config.toml
n_kv_head = 2
head_dim = 64
norm_place = "pre"
qk_norm = false
bias = "all"
init_std_up = 0.074
optimizer = "soap_variant"
seq_len = 256
steps = 3556
Each number is 128 + 24 x the weight over its row's rms, rounded and kept within 0 to 255. Layers, rows and columns count from 0. The size above them is the row's rms in percent of the matrix's.

# layer 6 MLP down, 128x512, rms 0.0739, rows 51-99, columns 256-319
size [ 91 101 101  93 106  98  99 102 100  99  94 103 112 107 101 107 104 104  97  98 105 100  92 103  91  98  95  97  95  96  97 102 102 104  99 101 102 110 102 102 103  95 100 109 101 104  95 105 104]
[[131  88 129 123 139 121 174 121 178 130 152 109 118 126  98 141 140 115 121 158 107 109 125 122 158 174 108 169 141 155 116 157 121 115 149  90 132 133 156 154 119 117 145 197 139 126 152 101  71  90 120 151 143 127 158 153 118 102 165 125  99 139 150 146]
 [162 104 150 125 144  93 132 149 137 176 177  94 140 145 100 139 164 128  84 114 135 116 136 103 105 120 163 109 165 120 121  90 138 116 110 125 119 134 124 131 151 124 119 110 123 157 108 112 125  93 124 131 123  94 161 112 117 122  82 131 122 151 117 180]
 [160 182 106 118 114 135 130 100 137 156 139 149 154 117 121 108 140  73 149 143  76 130 132 156 109 103  95 176 173 136 121 111 150 135 134  97 129 134  93 138 117  97 169 135  93 143 170 120 106 129 114 137 183 114  94 141 112 112 118 130  60 104  80 112]
 [114 133 106 134 128 101 141 139 113 132  89 147 117 121 135 124 123 160 106 187 145 111 113 110 167 124 127 119 100 185 135 118 134 146 140  96 140 120 136 105 154 148 134  65 118 149 112 120 115 133 122 117 127 142 139 152 142 126  88 119 126 121 171 131]
 [120 112 134 116 129 105 149 155 142 179 131 110  88 132 139 168  98  82 123 151 113 151 113 143 133 143 132 157 145 105 170 140 149 133 144  69  95 134 116 107 142 101 113 126 115 110  80 125 162  79 115 116 154 157 163 111 120 126 139 109  65 153 149  77]
 [102 159 104 130 116 145 132 127 137 144  86 113 172 109 120 105  95 149 139  80 139 117 154 116 142 125 143 127 116 135 113 132  97  94 102 156 107 170 170 148 124  70 128 114 115 159 132 123  97 140 157 141 107 100 123 112 118 125 109 118 100 124  95 126]
 [120 101 121 112 117 121 146 114 115 136  64 124 131 151 160  80 144 113  95 112 138 154  97 118 125 114  76 105 127 118 153 122  82 129 135  77 145 148 137  85 121 124 124 109  99 149 157 121 114 150 126 123 122 149 119  99 143  96  84 148 135 108  66 113]
 [114 125 116 147 123 140 141 136 160 133 153  97 125 107 122 113 144  94 133 125 162 137 109 177 157 131 113 146 117 117 132  97 126 103 126 131 164  98 116 118  82 135 136 130 135 103 150 118 153 124 120  89 117 123 156  97 117 132 143 163 158 141 167 145]
 [121 155 109 140 105 148 102 132  90 148 170  76 139 138 162 107 148 128 111 129 133 126 118 104 127 132 141 167 151 109 111  81 103 127 103 130 136  98 120 121 105 163 114 141 115 121 110 166 121 129 153 139 127 156 132 120 123 161 118 130 127 179 139 149]
 [132 109 154 115 126  92 106 176 129 146 133 143 126 103 129 135 142 149 170 159 187 162 116 157 130 156 161 108 171 116 143 176 104 135  85 140  91 124 134 162  97 168 172 114 108 150 106 136 126 153 172 118 101 162 115 106 149 148 147 135  71 129 142 119]
 [156 161 165 121 147  99 132 134 135 124 122 175 140 107 151  97 165  88  91  78 157 172 133 184 130  91 149 107 131 107 133 134 133  86  82 197 115 121 138 126 163 146 177 125 106 102 113 139  62 148 126 110 199 138 113 112 139 145 136 104 126 117 158 116]
 [139 153  64 122 122 102  98 129 143 121 111 141 111 129 101 117 155 100 105  84 124 160 148 128 143 155 147 132 178 126 134  90 160  93 134 135 135  83 146 120 136 172 111 123 139 153 175 131 122 115 138 162 114 101 128 136 153 125 122 170  84  77 136 134]
 [ 96 155 113 156 117  82 131 140 109 162 131  85 132 126 113 133 150 167 127 137 150 122  92 115 113 171 138  93 116 105 150 144 131 138 147 103 153 153 110 107  85 138 151 104 144 136  95 131 144 112 117 148 149 162 121 155 101 128 161 187 135 142 132 110]
 [104  78 115 131 181 151 147 117 100 163 138 115 110 154 151  98 102 111 163 139 165  92 122 140 118 152 111 113 123 125 152 161 122 148 107 156 143 148 127 135 102 135 124 119 124 182 151 112 141 126 154 122 131  97 108 135 152 119 163 124 149  92 109 139]
 [122  89  85  90 123 125 125 107 119 147 131 175 153 141 166 161 140  92 170  76 133 108 145 130 118 147 132 136 133 137 110 160 157 125 142 120 149 126 134 126 143 137 152 145  67 147 128 105 111 127 131  89 132 116 174 140 113 100 146 157 144  71  98 108]
 [147 106 138 109  95 140 120 112 116 105  92 125 170 161 132 112 120 157 146 134 127 120  97  83 141 110 117 100 142  84 145 125 151 123 154  83 153 140 145 117 146 128 108 157 125 119 147  94 141 109 104 131 175 108 112 139 112 116 118 113 137 104 138 124]
 [101 106 100 146 149  85 151 113 103 133 158 109 147 121  93 160 124 121 119 112 129 125 153 101  90 108 136 132 129 148  91 143 116 124 132 142 152 111 134 131 114 118 119 194 134 117 112 119 175 193 171 111  85 112 100 143 131 120 100 129 132 107 119  92]
 [156 147 127 132 138  96 100 147 147  78  91 153 120 119 135 131 108 207 146 140 122 125 127 114 149 131 103  92 147 141 141 100 105 103 105 169 132 142 182 141 114 123 168 109 163 143 137 130 138 162 111 148 151 115 125 126 140 138 156  86  95 100 114 150]
 [111 126 139 157 133  94 129 111 127 140 180 140  75 106  97 161 162 117 153 110 122 132 101 122  92 142 117  96 135 116 125 113  81 125 181 140 122 114 153 144 136 126  79 146 157 126 156 166 114 139 136 150  83 111 145 115 119 140 146 141  64 159 138 147]
 [135 113 146 129 130 162 153 124  84 112 149 100 137 120 122 157 106 106 106 109 166 145 131 149 104 143 114 163 105 133 151 118 154 118 124 129 137 113 122 156 123 144 107 161  89 132 126 149 186 153 109 117 145 118 135 145 138  98 145 102 124 122 142 147]
 [165 145 158 148 129 149 139 135 123 138 109 170 101 136 103 103 109  68 112 127 143 172 100 156 154 118 127 126 127 106 159 104 133 132  89 103 135 110 154 156 102 125 123  74 153 125 118 124 151 147 143 161  77 100 158 130 148 111 164 127 135 150 138 133]
 [131 114 163 121 120 133 146 134 128 123 123 136 126 100 131 119 142 160 126 124 145 148 111  90 169 120 140 131 163 134 160 143  78 137 112 100 150 134  94 111 166 148 118 158 146 105 116  93 122 120 126 113 146 141 117 113 175 147 139 146 114 145 122  87]
 [122 113  98 138 130 115 124 126  90 147 188 119  83 111  91 147 112 121 148 131 145 145 180 120 124 112 109 119 155 165 109 163 169  98 107 167  99 110  81  94  39 143 151 138 166 163 159 176  91 128 106 131  90 143 126 116 171 141 121 127 102 130 146 136]
 [159 143 135 188 136 132 144  89  76 131 142 111 153 123 118 125 107 140 156 116 108 134  93  75 117 151 140 107 136 114 130 126 133 117 119 120 154 118 157 107 128 136 120 165  92 131 109 132 117  75 153  99 100 139 134 168  62 146 111 128 133 147 157 107]
 [ 94 153 121 145 100  86 128 106 111 117 116 134  80 109 130 129 113 125  95 151 139 169 141 174 139 157 130 150 153 122 101 167 110 100  90 136  96 140 157 132 150 116 113 154  93 106  95 134 101 121 125 147 149 113 106 129 153 118 133 158 150  89 108 112]
 [122 116 185 144 158 120 133 122 142 127  93 108 164 104  96 112  85 146  91 137 177 155 115 164 105  97 160 128 142 142 138 141 137 131  98  95  93 139 174  90 149 120 122 116  95 134 117 119 122 157 136 144 155 149 125 117 166  91 118  98 131 112  66 134]
 [111  86 120  98 118 112 139  92  88 145 155 170 140 148 155 133 109 109 148 128 112 152 175 167 141 151  99 112 141 119 117 128 156 162 190 146  38  86 111 144 100 130 116 135 166 125 153 114 124 138 134 151 109 139 129 157 127 124 138 123 103 141 104 152]
 [160  73 161 111 157 139  88  98 169 131 157 131 117 162 133 127 145 118 144 170 138 133  94 119 112 161 109  97 135 101 117 135 111 168 116 149 124 109  91 136 147 135 153 172 107 153 137 162 105 125 115 130 144 131  91 132 113 117 136 138  96  95 114 133]
 [126 145 117 153 126 124  83 186 124 167  94 143 128 115  88 118 130 113 142 130 155 107 136 172 141  89 163 116 159 132 128 172 105 159 114 132 124 134 139  94 128  67 102 117 110 140 175 121 134  94 119  75 115 131 133 155 102 155 145 110  96 128 130 105]
 [118  78  97 137 133 164 137 165 120 117 151 144 117 137 118 174 108 148 147 115 106 131 105 102 112 120  92 137 144 112 109 120  81 135 103 158 158 111 111  91 116 121 123 105 123 133 101 121 156 146 132 134 117 108 127 112  87 143  92 160 175 110  92 160]
 [136 102  94 126 110 112 128  80 129 175 124 137 127 172 148 178 110 124 140 111 118  93 125 147 101 110 139 111 127  90  97 106  77 136  58 100 144 119 176  71 127 153 130 146 151 133 135 121 121  89 161 128 157 101 146  89 116 136 112  92 103 124 118 124]
 [157 126  75 153 137 153 121 150 112 157 114 143  99 127 129 106  96 113  90 155  98 134 139 129 120  99 123 122 114 128 137  64 132 107 141 148 112 124 120 106 138  87  92 170 144 119 107 144 147 163 131  92 124 125 142 106 140  97 139 137 109 126 101 106]
 [ 97 126 129 149 128 128 142 140 150  93 162 146 120 143 125 111 118 110 187 113 125 131 118 154 130 129 182 168 123 116 141 132 113 156 114 144 126 167 130 121 111 165 133 148 139 131 170 136 102 187 116  78  72  84 134 164 106 126 142 101 136 117 123 101]
 [134 136 113 133  98 153 116 119 185 152 122 134 138 147 133 134 137  79 108  89 154 144 114 134 118 100  91 132 112 151 117 154 126 147 146  67 108  97 172 177 107 108  84 164 149 109 191 130 107 178 153  99 112 128 171 117  86 114 160 134 146 154 138 148]
 [119 151  94 113 123 163 176 145 135 100 167  83 111 108  95  95  94 166 158 158 128 118 130  82 116 144  69 132 118 163 138 124 134 126 128 112 139 124 134 110  98 118 120 134 151 123 115 150 118 156 123 129 138 125 156 117 147 108  95  85 121 133 120 161]
 [121 119 142  95 123 124 178  83 166 153 129 133  99 149 120 125 158 132 161 126 152 114  90 159 112 113  92 170 113 111 108 106 126 149  92 120 116 151 115 169 106  88 150 131 132 122 157 140 105 156 149 141 123 139 140 128 134 142 117 145  73 145 108 139]
 [136  77  70 125 125 150  94 126 122 148  60 123 122 103  90 126 102  40 132 156 119 123 117 127 103 105  99 100 172 108 160 149 122 166  96 151 153 134 152 149 112  77  99 176 138 163 139 136  94 142 108 120 119 115 156 111 109 114 119 121  82 187 124 112]
 [102 124 159 146 127  88 138 153  67 111 131 161  88 116  96 132 144 105 122 181  93 113 145 120 131 151 161 124 157 160 134 133  99 169  93 168 141 130 149 133 118 130  81  79 142 130  80 149 116 118 136 156 135 141 107 103 146 127 166 116 140 134 112  97]
 [136 131 103 174 148 119 122 111  73 117 123 115 145  76 123 109 134  88 118 116 111 115 136  93 129 117 117 129 179 119 131 167 143 135 141 171 140 144 129 108 125 132 150 143 164 145 134 165 131  90  97 122 144 106 117 106  98 111 108 155 181 110 117  98]
 [110 118 160 131 164 141 113 178 152  92 127 122 156  77  89  94 112  95 125 108 132  59 108 126 137 118 123 101 120 137 130 110 101 124 157 145 161 156 106 147 167 135 126 119 119 143  80 125 132 119  93 112 155 126 130 140 107 100 106 117 155 148 122 103]
 [106 149 121 112 119  99  95 144  82 134 154 127 124 119 108 134 166 110 114 149  98 129 109 109 115 163 127 168 111 111 150 110 124 124 123 153 141 157 115 135 131 126 111 124 124 133 144  93 132 161 130 122  66 144 140 134 149 132 128  87 115 121 138 125]
 [173 114 127 154 131 138 122 152 154 119 133 129 131  95  87 107 127 123 180 138  92  98 116 187 106 115 124 125 143 150 140 116 135 124 162 166 149 153 138 162 128 128 134  92 134 117 130 115 165 148 124 140 151 108 150 117  91  97 113 127 120 106  94 137]
 [106 149 148 161 119 125 121 105 125 106 123 130 103  94 145  91 118 123 124 127 111  89 122 170  98 192 137 112 156 144 134 123 101 169 143 159 124 175 161 143 126 121 121 122 205  96 114  99 137 145 132 118 142  72 145 137  99 131 117  97 123  64 133 126]
 [106 135 132 143 130 135 161  98 159 126 154 133 140  94  91 132 136 149 139 142 138 132 144 109 143 133 140 153 122 116  91 138  79 102 124 117 136 133 122 119 116 101 130 178 134 117 123 154 115  81 106 105 115 124  79 141 152 140 153  92 147 146 119 132]
 [122  95 170 140  91 156 124 130 141 158 137 178  53 113 104 113 121 121  92 137 110 125  84  84 106  88 141 122 121  85 168 136 110 135 129 146 126 128 155 121  73 135  94 105 111 148 119 116 113 166  86  99 157 103 140 109 107 144  89 116 160 131 162 139]
 [149 131 142 106 169 136 100 150 178 112 144 122 133 140 130 134 138 127 147 131  74 168 127 109 155 113 166 124 130 158 119 138 146 171 120 124 136 122 138 114 168 151 138 153 149 171 109 129 131 180 103 116 136 125 141 141 123  94 164  96 156 119 132  90]
 [115 165 124 130 109 143 117 126 131 134 115 124 160 134 145  97 109  94 115 133 111 153 129 145 172 121 105 111 118  99 155 125 122 191 143 115 117 152 108  96 104 124 106  96 123  93 182  93 180  84 162 140 138  58 127 145 146 150 126 146 146 130 144 153]
 [130 127  97 131 150 158 146 118 142 134 133 153 137 113 118  83 135 117 154 141 132  88 111 117 130 107 137 122 141 152 125 121 106 143  94 132 137 137 114 116 152 126 119 141 124 142 109 175 117 153 120 154 159 174 140 113 138 158 157 164 104 124 134 145]
 [124 141 129 188 132 139 108 122  53 172 177 136 132 174 100 142 147 134 131  88 147  99 118 109 133 145  92 126 128  93 110  64 150 123 138 132 151 120  78 124 125 108 143 132 143  95 121 136 136 134 147 126 125 104 121 125 172  82 153 134 135 126 108 135]]